Part of a small language model's weights: width 192, MLP 768 SwiGLU.
Each number is 128 + 24 x the weight over its row's rms, rounded and kept within 0 to 255. Layers, rows and columns count from 0. The size above them is the row's rms in percent of the matrix's.

# layer 11 MLP up, 768x192, rms 0.172, rows 183-199, columns 64-127
size [100  95 100 100  98 101 103  97  96  91 105 106  99  93  95 100 101]
[[118 161 126  99 106 137 116  98 146 159 124 102 184 133 104 160  89  91 113 100 132  94 136 152 125 107  94 133 155  94 129 152 141 130 121 120 129 110 110 130 151 111 164 149 127 144 129 189 140 145  69  96 137 122 155 149 134 106 141 103  96 149 109 174]
 [125 117  86 138 131 124 106  94 119 137 116  98 122  94 153 142 103 168 124 160 168 109 129 117  96 118  87 142 128  98 183 147 145 121 141 112 141  98  93 109 117 172  97 165 155 113  94 128 105 138 157 154 163 113 153 128 132  96 148  94 127 135 142 154]
 [172 107 120 141 106 110 135 168 141 148 131 134 124 156 113 138 123 138 105 110 104 145 116 102 154 134  94 122  58 134 114 162 114 138 139  91 169 166 147 142 138 122 140 171 127 125 121 124 106 120 135 128 111  96 180 115 118 146 143 122 106 165 128 118]
 [201 123 112 116 117 147 127 154 135 159 133 106 161 107 144 147 174 138 114 141 159 177 158 121 114 135 106  88 152 130 169 117 121 161 129 159 111 110 120 116 108  67 153 140 105 134 108 196 137 142 122 183 135 125 101  93 152 108 135  79 127 122  92 183]
 [170 115 124 164  97 157 120 133  88 101 144 106 110 105 158  98 143 195 149 139 132 147 116 168 105 161 145 106 163 178 114 107  77 144 146 153 136 114 145 130 113 122 105 128 118 115  86 127 130 137  69 121 126 121 106 121 113  90 157 142 118  58 137 138]
 [197 104 134 143  96 188 139 105 134  85 146 155  99 151 146 140 116 130 181 115 102 144 109 175  98 136 142 115 139 166 102 140 128 172 138 110 138 107  65 152 124 101 140  74  88 120 151 105 105 153 110 116 101 140 158 155 109  98 122 143 135 154 114 115]
 [120 127 147 136  95 123 111 145  98  96 153 161 144 169  99  98 191 148 149 118 132 203 121  82 128 122 137 109 171 133 132 112  99 132 129 118  98  96 116 144 108 178  91 120 154 128 133  89 137 117  98 146 105 145 141 121 116 148 133 130 123 107 141  91]
 [130 132 173 124 147 132 155 115 143 105 160 184 173 163  93 138 103 127 114 118 117 140 162 113 171 104 116 139 156 124 128 157 117  90 123 125 108 122 141  92 124 116 156 124 151 103 157 114 109 144 131 147 132 127 101 110 147 142  76 162  93 106 118 158]
 [108  99  95  98 116  86 108 122 136 118 113 114 164 159 163 170  97 126 152 122 170 104 115  98  84 152 162 150  87 113 112 108 157 140 111 162 119 128 137  98 126 122 131 110 125 117 112 126 128  94 127 174 158 130 121 136 123 102 138 106 100 153 151  94]
 [ 76 118 110 143 123 118 149 139 128 105 105 112 150 140 142 133  86 151 122 145 106 161 134 114 114 125 101 127 101 142 120 113 130 133 111 155 111  81  99 137 140 137  73  92 137 147  72 128 150 118 123 107 119 142 156  90 155 150 161 124 105 120 143 129]
 [122 123  93 106 129 148 121 175 147 125 130 135 138 122 111 123 120 131 113 144 149 172 140  95 153 116  71 146 103 118 144 125 115 122 133 145 176  93 123 129 142 103 145 120 138 103 138  92 142  69 119 109 136 157 105 138 131 124 132 144 126 134 141 123]
 [138 129 121 106  91 143  92 135 131  95 112 177  80 101  91 169  93 147 124 116 142 112 119 141 113  97 129 112 152  67 161  96 111 121 143 105 115 158 136 113 169 134 146 148 126 134 159 147 112 123  80 127 147 130 135 145 164 122 120 152 130 135 138 128]
 [131 126  92 138 144 113 136 132 155 147 146 132 147  90 139 116 110 133 160 120  75 143 111 140 124 134 142 124 179 156 136 129 171 119 135 155 106 105 115 127 132 154 101 103 144 127 136 124 138 114 131  96 119 117 122 113 119  88 101  88 112 117 116 117]
 [ 94 147 131 143 112 151 105 123 145 141 144 137 156 130 127 154 144 144 121 136 139 107 146 116 121 135 119 160 127 133 122 103 140 127 132 142 146 142 134 140 102 111 101 159  82 137 109  89 160 132  82 183 151 115 149 134  91 170 153 145 145 156 110 149]
 [135 136 151 136  93 166 134 117 148 149 130 120 114 144 170 164 107 134  81 101 133 117 145 140 123 148 144 119 121 141 146 134  92 106  97 145 118 146 167  96 141 154 139 120 109 128 144 133 184 100 181 104 136 132 139 143  78 115 123 158 101  90 116 105]
 [151 159 149 163  96 147  99  90 169 117 159 159 164 103 159  98 122 120 103 136 112 113 127 174 182 127 125 155 130 158 161 164 131 100 121 142 160  98 132 115 149 151 104 108 120  61 101 141 126 111 159 127 121  84 132 156 177 115 149 150 129 100 129 116]
 [137 159 155 134 135 109 133 125 114 156 132 147 161 165 130 111 118 167 115 129 130 128 126 120 148  97 117 129 101  96 188 166 146 118 165 135 116 104 151 100 119  91  93 141 111 166 129 118 117 127 126 122 130 115  98 126 127 100 112 166 156 111 158 107]]
# layer 11 MLP down (transposed), 768x192, rms 0.151, rows 183-198, columns 64-127
size [101  96 103  98 101  98 103 104  98  93 105 104  95  90  97 101]
[[ 74 108 128 123 188  97 122 161 136  99 131 123 116 168 118 177 123 152 129 118 140 106 106 113 116 141  83 100 166 100 119 147 128 147 151 152 100  80 123 128 113 127 138 138 138 129 104 168 167 101 127 107 182 154  84 142 160 140 148 155 170 116 105 131]
 [146 129 124 172 115 101 133 107 122 110  91 146  87 101 117 150 153 139 174 149 150  93 151 122 124 139 169 155 129 157 132 149 155 137 138 140  84 165 109 136 115 130 135 144 124 106  77 168 141 137 127 110 130 129  98 109 125 122  95  89 140 208 181  89]
 [137 131 136 185 100 106 117 147 132 139 115 125 117 136  88 113 176 143 104  98 139 113 178 125 133 156 147 190  82 137 142 140  84 127 100  70 170 125 119 169 114 121 151 159 165  81 141 158 120 131 139 100  90 112 167  87 119 158 153 151 105  98 156  99]
 [124 163 127 116 125 125 136 128 188 105 100 147 147 123 126 150 156 109 147 144  90 149 139 110 108 144 135 119 198 116 169 130 119 114 152 154  99  99 142 150  99 158 146 126  91 174 101 138 128 149 149 110 163 133 147 129 133 155  88 140 151  92  98 133]
 [114 113 149 131 154 151 120 164  99 159 160 102 132 121 119  64 147 125 107 141 103 124 155 160 106 130 129 134 119 107 122 147 111 128 174 171 101 135 154 150 131 132 106 120 135 138 140 151 131 160 118 187 120 143 120 122 126 100 139 130 123 104 135 154]
 [122 115 147 116 196 130 113 127 128 154 163 134 143 127 121 118  91  94 166 144 139 141 151 185 113 200 114 146 141 113 145 142 130 114 106 159 106 149 120 130 125 124 107 129 122 117  96 114 133 109 128 150 160 206  87 115 136  90  98 109 134 130 118 140]
 [136  93 111  92 115 153 122 129 120 132  93 119 144 119 140 129 161 134 123 134 170 157 109 107 148 120 126 145 121 129 150  89 146 153 144  84 128 122 113 141 115 131 131 131 138  91 134 141 144 115 137 151  93 127 146 118 137 135  92 121 179 105 131 138]
 [116 108 133 145  85 141 126 113  88 159 156 146 111 144 108 109 121 122 147 151  58  98 117 144  90 123 122 135 123 126 157 123 114 113 136 119 128 102  94 154 117  92 150 131 163 135 107 122 125 151 164  96 138 118  80 106 165 139 161 149 145 108 162 138]
 [159 106 123 168 119 124 137 119 117 134 135  76 107 128 111 149 104 109  96 140 131  83 121 136 102 151  94 156 123 137 139 144 163 137 132 130 117 112 122 127 108 144 167 126 114  99 140 112 163 144 110 139 114 131 131 133 103 149 134 112 135 138 144  94]
 [113 110 121 170 140 144  94 118 105 171 134 118 137 173 111  92 120 117 144 135 127 116 123 110 106 161  39 142 175 137 129 155 161 147 105 111 108 128 105 112  87 131  87 161 142 143 189 135 110  92 165 147 118 156 163 104 159 120  93 133 164 115 122  63]
 [133 136 159 142 115  91 126 120  46 140 153 117 131 142 131 116  97 142 149 114  91 157 158 126 145 144 175 135 140 106 154 153 141  89 120 143 142 135 173 101 174 130 121 139 134 145 144  97 120 146 121 130 110 111 130 122  87 135 117 125 139 134 130 120]
 [112 118 181 143 117 139 103 108 130 168 116 176 123 107 130 169 121 172 151 129 121 138 137 161 148  96 215 125  96 140  85  98  90  95 143  99 101 143 130 106 111 154 161  76 135 146 141 104 177 114 141 139 161 143 140 143 128 139 121 134 130 109 143 132]
 [141 155 137  75 111 133 133 108  94 130  66 129 137 128 143 162 165 117 142 127 120 146 117 104 153 141 137 154  38 103  92 129 145 131 106 115 144 134 123 150 156  84 142  93 157 117 139 109  95 126 143 164 112 136 163 143 148 168  92 104 147 181 122 142]
 [145 128 169 181 142  87 162 123 119 134 153 133 102 151 158 132 160 120 144 141 105 120 137 131  90 154  84 191 145 148 143 167 132 139 136 121 105 158 143  99 137 106 145 115 133  74  88 134 132 179 151 143 135 133 123 112 103 146 138 124 123 139 118 113]
 [160 167 129 138 122 118  81 143 181 113 115 171 135 113 114 100 128 164 106 180 115 117 140 100  73 140 159 112 123 123 126 167 112 158 113 135 165 128  99 162 126 118 132 104 143 132 163 149 151  85 141 126 147 122 104 134 125 112  86 125 130 131 133 104]
 [116 138 100  90 150 140 132 132 119 144 108 106 138 124  88 126 179 144 155 142 125 139 170 103 161  98 182 111 128  93 157 155 147 124 141 101 101 117 129 123 129  94 115 135 156 126  98  56 108 116  93 126 128  62  87 123 122 114 124 141  96 128 136  82]]
# layer 11 MLP gate, 768x192, rms 0.167, rows 184-199, columns 64-127
size [ 96  93 101 105 105 107 102 106  92 107 102  98  94  98 102 100]
[[149 158 142 145 154 153  92 129 147 144 121  82 123 105 136 160 114 143 112 109 169 120 135 155 124 144 135 150 152 150 117 175 136 106 174 115 125 141 134 128 145 113 166 133  83 137 121 122 165  97 120  88 134 139 128 147 110 116 141 134 134 154  99 131]
 [116 126 123 114 113 140 134 137 100 110 165 128  84 122 114 146 126 113 125 148 112 165  91  84 103 159 109  94 128 111 118 162 102 137 126 130 129 112 143 123 151 134 104 113  73 133 133 125 135 103 149 107 131 125 168 122 121  99 168 137 163 139 135 164]
 [131 159 139  73 146 142 129 132 121 118 137 141 147 166 151 143 122 140 167 150 124 129 158 103 141 136 171 114 140  57 110 159 158 127 109 133 131 121 119  69 126 134 129 134 108 173 193 127 115 108 168 104 145 172 141 111  93 161 177 163 101 117 118 108]
 [127 148 176 120 118 134 135 116 127 139 132 146  96 142  87 110 113  81 120 106 154 133 134 131 120 142 150 159 172 127 173 125 157 140 146 154 141 162 106 174 147 161 128 177 122 154 111 110 158 146  91 153 151 122 132 103 126 180 143  94  98 157 124 117]
 [138 129 113 122 139 128 146 129 139 141 106 142  99 181 131  97 159 128 168 161 137 164  81 162 104 121 122 148 117 119  97 131 109  92 149 108 100 132 135 110 159  97 117 104 129 181 173 110 119 137 115 100  99 111 125 124 135 147 171 126 181  99 161 153]
 [116 164 112 132 151 155 110  84 140 168  79  84 170 115 137 134  94 154 146 124  80 129 116  93 154 113 132 157 137 142 102 138 155 118 159 139 155 153 147 133 127 142 145 145 120 116 160 146 142 121 131 149 143 149 107 155 130 100 147 128 130 108 115 130]
 [ 89  78  71 128 153 168 112 106 139 144 155 150  94 127 123 133  86 125 142 153 112 117 149 114 147  97 125 119 109 145 141 138 150 132 160 136 125 114 128 135 128 146 144 128 121  95 167 102 139  95  99 171 141 128 119 136 160  93 100 125 135 130 143 115]
 [115  95 112 127 180 116 178 117 161 145 108  80  80 117 154 157  88 100  96 126 154 127 123 105 126 144 134 126 134 100 100 150  99 137 120 130 152 135 134 133  89 125 124 139 134 132 154 118 117 137 130 119 150 112 102 115 144 129 160 109 113 159 111 134]
 [135 126 149 107 121 153 132 144 142 153 129 124 155 124 133 130  88 120  87 116 174 126 166 110 172 103 152 116 150 156 149 160 138 100  97  78 124 114 101 170  81 110 107 133 124 140  80 116 142 144 122 155 166 155 116 173 137 122 154 103 100 155 104 138]
 [163  93 133 155 107 111 120 112 128 118  94  87 150 138 164 155  98 107 130 126 197  89 147 147 128 133 111 112 114 103 115 131 125 145  86 148 115 165 140 109 111 144 122 105 154 150 128  80 110 146 138 141 152 116 119  53 100  96  94 138 129 132  88 106]
 [ 91 148 134 121 124 138 112 142 139 120 142 107 161 169  93 138 109 116 111 141 128 172  64 139 108 126 104 189 113 118 156 121 135 127 130 149 155 121  70 113 125  98  91 165  97 102 131 139 114 151 114 112 150 132 160 102 105 108  95 110 123  95  69 121]
 [122 136 115 154  88 135 130  99 105 129  90 120 126 121 154 136 144  86 138 146 141  99 153  77 115 127 137 110  69 110  70 175 132 135 140 121 158  97 137 126 151 101 163 118 127 132 150 125  84 119 156 157 148 113 117 131 156 161  86 135 152 172 107 140]
 [112 125 130 135 119 146 166 143 106 155  63 119 130 107  90 179 114 139  94 141 126 134 147 169 138  88  89 116 131 114 161  66  95 117 134  91 134 104 116 160 126 130 106 152  83 164 167 135 143 117 101 132 170 113 148 152 152 115 129 118 150 126 138 103]
 [138 128 129 139 128  87 122 129 135 120 132 117 118 102 140 138 132 137 153 126 103  68 161 164  54 127 142  99 126 139  90  79  94  97 150 144 149 120 153 120 102 153 111 118 120 117  95 150  98 166 106 122  89  96 162 128  59 127 139 129 135 108 103 160]
 [ 85 148 123 139 116 130 121 103 158 145  96 100 114 124 160 101 112 150 105 152 105  60 125 107 103 150 128 103  70 104 145 142 110 118 132 110 128 135 116 157 117 129 123  98 132 172 113 139  83  91 174 137  85 133 166 158  99 126 116  95 145 119 122  99]
 [ 94 149 142  89 142 131 112 117 154 146 118 154 116 111  87 104 126  92 127 118 138 117 112 127 145 155 192 115  72 130 119 144 123 112 174 124 113 128 143 118 108  88  90  99 106 128 144 128 122 108 125 139 111 119 125 122 131 125 145 115 144 123 109  76]]